Weights of a small transformer language model.
Training: a variant of SOAP for these matrices, 525M tokens, 4003 steps.
Each number is 500 + 40 x the weight over its row's rms, rounded and kept within 0 to 999. Layers, rows and columns count from 0. Numbers have three digits each. The size before them is the row's rms in percent of the matrix's.

# up: layer 6 MLP up, 1728x640, rms 0.174, rows 198-228, columns 128-191
# down: layer 6 MLP down (transposed), 1728x640, rms 0.173, rows 198-228, columns 128-191
# gate: layer 6 MLP gate, 1728x640, rms 0.163, rows 199-229, columns 128-191
up198 099:561397499512499505537488589427474509563466527501552490462527525444565528476462476521509574493517488434524469444520483513519550529487494535430518503456557486480539457497472469520427488482572491
down198 100:492521552514478489455498556532494491488527541473418488588501540535497490445467499461532557510413500498526501539477469447492506514566488456527566482552501448542419572545473494552501465478440468
gate199 098:490445598499490523541550510525449437525556490520489485549514533505473460448503564566539468425540596485463543491524520569523505462510543431488526580542617454501491512552528485544483521452501499
up199 096:485445484520498473460504457477514466435442491447458517440443412442532527487492519529473533459447495488497436506521512513499475469515501496467495453471553505353558470504518502522585458501485451
down199 101:450437533550492451505524465583502531539489439505531574500510513472521479503477470529492480477451508490540509501525473419484453490589427538503493578465498427425495464445486518525514528500512433
gate200 104:496418482537496481530541530562489510523487455544418547585492416516426404503529502441467484366484489453520423532483504470494439529556474501459491542475616513548444461428533464578514476474525496
up200 099:524500463542509475500498550453470487572517526521537555477416481454506515506496463489538452487526501440494464436478475417473521456481567445428469555510471556470473451499503490571379483564531548
down200 099:511519534544561473510507456425467469533463466473491525515452506516517464502444447459509494536451516501559460507481497487543514498456436540436545539582516439461494501481466512490580359488447542
gate201 099:570385571449565570475509478442491550495471485480572492532515513532522510546467529462482534529455520481538525483489492431568592485530522465420491493526458435557508539528493442448471547484473535
up201 099:557514521447574462480506485426534485559462484404487466536517535501576517476484481450527521528468543525527505549528399456472513494422465556487498487463608489522476550511513486502440523447539483
down201 100:552506486510518524597505555543419565513464464566532525484439482526563439493521544554515476541504478507521492519487488518470562540516530497428391450529611529469438507517502485458465478466567466
gate202 101:468458439483488592561495521503491482530516507532510516439464467507516555488503428499452543512535480429441435483429523500523513459492482526581513538535577480505542504466500478562541476457561514
up202 101:488457429538517540550512487522485466553521513499425485454515512480468478450538517537514501503514539529509507529514557555584517574512497530483546455475447483487423510466493440589455519574479475
down202 099:567481499478460412552495512479489480475447534511549467527473417523516473587467451514446471490493494495526454483520456449495542508469482488452456603500394508491501508519461497536465527511526509
gate203 105:534509484515524479503513517520486504533554493428532508533509514563493512503485558435486549487463507456523497539474523499494510532553535471591428440501479480468415455519479519551385474460502449
up203 099:586482509517482522479522498495472487512408544515488517529490538531520488526513501497478516493455506533508526441501440444549514491534451537454511501489538474486528493445606503467424528465429572
down203 101:540537490494535466491500580536443464535537505474522470533501551552488468486557635533484487517485522513514456454482528480471596488528513515526505488531466550573440567498469522504473471566496522
gate204 090:470530498533495418514586497467551494550511515458475524546488502540505474480546454486419522470516442495449454520481549547521496531458521554550497517483466504479520482489591461485470586443430477
up204 096:480512477487503538463433520482493407500487582426533528473444488477478410537473495534415462484556494554474531387536455458526519441545472481467478451469500456483460554517452545549492505517534514
down204 096:539529509562496433510566444450551521496502519511505512590568488544530590522511441457517534494473495493532498557468578506442493584502531476560448490538475509501477449425478490495478528507407503
gate205 100:554473560513568474501527506522519454516522533492453499499476519435510535510529427526494501489333484480446559479469455518495438563474518491518473408510547519520538494485453524497479479504540470
up205 101:472494438463531553530517454455531562570523463499506513514512427481477573548529518507500473516547456557507475509505531498492540484465447551560525524584428512510552425585504497523530507483522446
down205 105:524487457504527450490483491468613543481589498440535497511458483535479514459465557484565519475538565529528496498488491496518446529531493531552530461485529469476483463563518510470476468509461490
gate206 100:497517559495549460445547446458516516441578473508442420518469576536507501444512489512582588491494510556543579566540496502446487491450479505558537475546541453472501525530535422519552496469474533
up206 105:465525388553498554570509460527505532498515478508416473493501562525491540555496492515580532489540572509518459537421633483473513510505498447493462551449517436520434506489522498524476523422517482
down206 104:486435531525535540509521508574457491452501542493456478468468511552469494445483527527512505396520531498481480539469507539485470466503541500487479499527506475506500521521506467463529514478456401
gate207 102:446487474602540498459456471611547582525458468455464501470490495513522594513565490537498508486552515517517463587480491486550532491476425524496551514525467535447434505497478461543489447476521432
up207 098:487512472473488387533572492494463502440471528502511495542531504527570492452571602443514502452581588514482489528515497557454450523514512545514505482465542525566538502561504489550512560531461470
down207 096:486549432486533471471496500517515530520422587481452393526484491492522462475452531426526548524574532513588433504467505565520547492488521422574570532477482467535504467512483507520433527526576570
gate208 094:506530559554502430557461503526464583486548539426505513552513526470508493518495454498536482486542491487459525444550440482455534533518416502477494468484487464471525444469484503523485528559508490
up208 096:474575464459546531489509480480484514507487475437444494523599497483556593519422509487469479535492441475543515483532434483522579525480518460482462617443481525472370504484535516503518544561559452
down208 103:452523464447469409505528526518482457539501517506514482556523543436500489579467488478463592523462517494464529491381446487560457419549530512531505451507501547541490456534483536495538407519504441
gate209 097:483472475536511482488553474473460419498552491563551378547501507535470517528510476545444473579464474573517505513509544517468509494559515564550497554503534432608534452457467469470527513537498487
up209 096:552534491581504552495396567506504459603563450523491512553517520453566525475489517516517474462542469528518464467534480466487435506436471504489596464513487502473554489503473467618493545490481481
down209 099:524542488484460533465520484470448532481499469469494493427542522492510468500461464475490612534502455411507544449441468575470488518495461489457509511425510530524482489446490467475541468463509513
gate210 091:461519528499475391481510497463508516473493509485546491497489549458539500471460528472452546447546490480537557534476424472589511489494455459509463492488522484540476472450497505552479457498502518
up210 090:470529565548535505509484570472575490476505534512484597486544545467560502521497519494532547554489464532546550568498449431469480555509481480511461553471575506485500505460534532463500409518499466
down210 100:427438480458443513459494577516558474528482580521519523447451490445476504467481525493508475461484454481516476500485461568507538510477514557604555539531535471536504508536466457475504458475473472
gate211 101:460464522524518470551493493500456484482497493530506533467483461530559472510514539422497492459464563518545530437451513571450434514510538482485484515541536455494496537490489508543499525505528502
up211 097:529536380506440573504472515548525522559447501543513506512466497460513488424474472540450463523464473504530464502477495479562565411482495451544573484534442511566520527502511542504465464488447488
down211 110:489519488512582507499574534497478509490501479451507476501492531575460425474511445484500511507521496500471495485531454502507488478493497476481470474540483476486539536476505499531509530483549511
gate212 109:453479516529484479502456499556503527514450455558546491508473449491501475466493545462472563554505518546492520487571490482483591551490468523513510591583484518498502470475487506482530521550515494
up212 109:468460517417495546511459477490502503463432481441489521520453550496544444488467542493503481591562521458469445493505461541552523531434563500557496425540542474436501472526501525448506540487478472
down212 093:544497444550517493457507421521512478533433471489553552505474465480394456549522520480505502567474523439500458430504479476535501431502530483470503552519444431476522509449513546480511470499541619
gate213 105:563501519497516538419568412450496509467466547549457527438478494514498440476507458497485586511557549474491493511460541487493489451480493546474503537500520515499489453512445482498488471538486498
up213 101:517480497455505536440482486541466488540524466508456434534463519504413493507578473508508536579455508498521523471487548548532543464469466487458452574495516501537423466535571457446538532528477577
down213 097:498463524461524487480474485476531506556493548534455491590496457501427596491474421491422444522490514461489420443439489508522507546519576527450462499539497605429522469545493535494487508524523516
gate214 107:482472482472439546510538511537451528493546487458499463443417507548512505487504601473446511450455495450558490513465450565470520470449467530456489553524560537454452529516518533498535445533508474
up214 111:528460444456461485542523474521470501517462462482475538540506469509545483516551517507549563531473459524487514561532417520497459471469529451499497545511506479577483510408489496518516522497461475
down214 088:477476474465510529563547535535474404424516552429491553514518524476592491431507471522481513486511473499401506448530512556575469556523422465520510482512501482583463518569549528486540536501503548
gate215 101:509468509573429448539484530507505561472516443472540552492473434400465494517469504505453569566516518527525474473477452510508497465433567487519548450574542495450562490412571516526555539447542514
up215 100:508499597483489461495438550513513481479505533432509550521493493439476494577493518559522541546478504484515470493434501505521474601517492494493417542504450462489496479546440480477472514545546447
down215 106:517465539472512535470512515463503511474564496485537524537528518491466532474517485488574453534451491457523458483527490477538493466490558437491464489548487497451485521522511522548555479475495478
gate216 096:523561503589522489491505488506547524521527543472471533455511538497500442517501515509539569516450467478444583448539466524475540492445496482518453543518454495487528480553481506539429501519560470
up216 090:470464545471522501470512539518542408514465504451552461473510531547499516527472487578494413529455536509528489503507564507501491477568491544520546527515515448539526481492576522509471463516529531
down216 097:402477463446461491465501463532509477497496594523477527529468505511467482500570544541525477533561520500539475471490492503472462522419495496527514420450524471466493508441481484474435455466508482
gate217 108:459456506455519557526509558588453514512478523459430480512490462502492516463483442515500478482458508515526498528423459450516476449547515480518437498594507502477483511442437439483479440503571508
up217 104:469499471542464536463528504523474543504534476539509448516487528504496482499528526536514476493498485539506482546482499528507502488495439503561498509484464556511462565482548507489507482462537456
down217 095:534505511421462526540508527404467558496496452534488495496566514468477558499484488507513419501446497572499534552490470497511535518533474464532498385484478521469513492521521482424488577507491452
gate218 102:508473504513513518492517527543514488514434564455517510486546534465561536509574532561495462511453522517492517504546458443387508558540493486553563437473443486464530481421505531505467556470482550
up218 105:533529538513578494553543463449473516476568588562490550488511498542494534424462522530518500564503538493464541507576502541583493522541474580502562501579511503520503428487489489518542466512488496
down218 102:540483536491448444497560530470526508504592480490459521511491504609455491522480589514490501458537427567450464507610512478480499511492511509467478581515592469508425534558490544460515526496528490
gate219 102:551511416526460438570537549476533465525498436546570456488450455518522509504439485475511453506487524548499551460458517516492500475528462516574513556544488431570538547516467484495494508475525485
up219 105:523470582561458517495413493606500464407523516459511476538544481539533467523437521497494519474511549508474552444540569539560573474487591494530490505493516632504519520546506440517439481521520538
down219 100:497495556554561481476530452509556435535478473422493488515457510529496559433437490477436491511518498464460552506519540511490501507555510516447494450465515576489471444470481514470449541461469470
gate220 098:508494458489479595486455541550529505469579488426477450459489595550502341456477499461468529503480475424473476466495426491515477491554519519563462396549500515423515508502534549457452521516515560
up220 093:467502488521509540516453519537495477433545487486539333533507532450505581475443451459455472444560453532496465368493596538461540454574591467556502560530468499407499510565549521469518510487488602
down220 100:418449575454524566392549522507484518526497478450550510522517574460453500512508433507497512502466490493482490510493555529514421401522590534451546477523506561507501445481482466481461434489518484
gate221 101:458491507551532544534552473544534532614487559563415535523501530451505481470517449500519472545590515496515601508474580450526598446615474530504494493489461486519439549501574545482504451489542604
up221 100:531467477445515547469522533535549563492492503479492548509559561486445479508567504415496452502519510580553507479584493521557534523412503449467511497508552533450535558558534504474445513575489542
down221 102:503454476512511584415471468560529485450503528515450536467604528428507527493553527437568508514551542582478520498459463532480514471526534482522507510556454565513501538526531497557493511525508468
gate222 096:556477521464531559487500434491503426508498459598491474570484514477534417538473559524474507451444518468522541435489428555534557468442501473473466499516544454463531475493448511450534475444530561
up222 095:468484518481568562473473521464584522460512554494450534510521502499499469528544505469469522505504524494424435373474461478461519504464451521528461525507474502611470489445510535498490437486445512
down222 101:499502521509483473427544502527527551505495515516512502457424575558445524512550515413478443448486445533464496519497484497444531457557441550510520485476527515489483515407464490488554471526459544
gate223 110:530432492496528514546427452419560514495512531519489469519483466543513483539497443457510483500502437497505459530440495538490462504468523501516439510506537476457507466538540465481473429502481497
up223 105:501563472533493472488490474410469484527462460487465514453484515475401569515521516498507494437480485512456544402514486469529571440533507498465519495528553520432455466479448490446507515476538548
down223 098:467499501524525456488458449493507572509538490451478423434573433534464492489527584514455465540498546541459518467499570528497540535514509582548579482486487459521486492480579545473549490581469466
gate224 100:529436446528511539542433512600490563466606496556508452522524460475526443453509561581526501466500502520544441581542444503447489518497558520541435532523511472563407488509521494486531425539448571
up224 101:522469427491513531516458480606500495535499509518481467442497502464453507507458490511436458487535499550478536456479490479523493508467437541513529483489512475515574515477491501528477550481582496
down224 097:473444521553532534510533496513528399501521509473528504510498556501499537492571426557494449526475534493523545478499608487555523531453518472618524502516438551463474488479525492506450478475465502
gate225 094:472451539462475511492454524539457512535520488494492522507473466406484499549478515493533466447518534493513559488513516454518533495505527403444564456565578459545528503601503489527544427560530512
up225 094:483456554406501504479578556452428471448544513494513479488538471488526570585549562503477511500479427487546490492521399502515455478448460513507475552532539432491549477505525535515526517501550510
down225 095:528509542426459528547549454488505541540518479550471623533482503516468484535498500517505574519478480505491512524500539480497421484565576395500588563485538558551470474449432526456524484473543589
gate226 092:516489531437552523513489482487504544505474516537479554468538457493504495448499512515511528609542545428474498558416428529424517493500475465441506445504444538514438493510525487459458435494511570
up226 094:502469475486474511529487518516429499454496503559541507533511504491505534528433411576503399366485499547462525460592445462485505555511556505548522536522519514487516505536437469559511488461513500
down226 097:530497509508482577472528542513432457442501502477496506468451472414471463440516458435484516469457501436535477535523467536531449494526493494511513501443541517496466501476484540456521529489512495
gate227 101:502507491504512522488489491463484457535485487421519555508498453521486473509509532536520416468560565491517466453450555518467422566542464504506522516484554486560508494500517507483462613457526548
up227 105:459519428487463483471461458465475456454507474497504437567547474528473531540425420564472442466500443502549527509566494461457534531509495524457487515506506356477483511506405457472491514472543533
down227 102:490483521566466504569477522487523523444526502515523497535524464525513530478400549567455477521486522541467544555534440497500478522531430526497532493566510546473507464522543444506555504432514530
gate228 101:473525519484467546465513443470498512533521474498511510515521521576542425491529436557487490527497505500479533557460537434522522428415468601489502555524567552464448551462468473504453562538516486
up228 098:500503441527566536536467480438520474524430456533544551503515496477401469468512546515449509483502539544480475603458434481421506509491510496517478485524525577470509547511510507547562529539463441
down228 097:472548487519495517512516515552451454490464454511523556467463509517528478532538430464524454481564503532577508445468449479493494521541465369515500495479400488512513509497516439544449446588471517
gate229 096:608463530499529476460525544446473504524561471412532507520535478425542552454525552449568489453443462523503534470534487516476526470550471465472471545515556490541433509501527533493487364521528463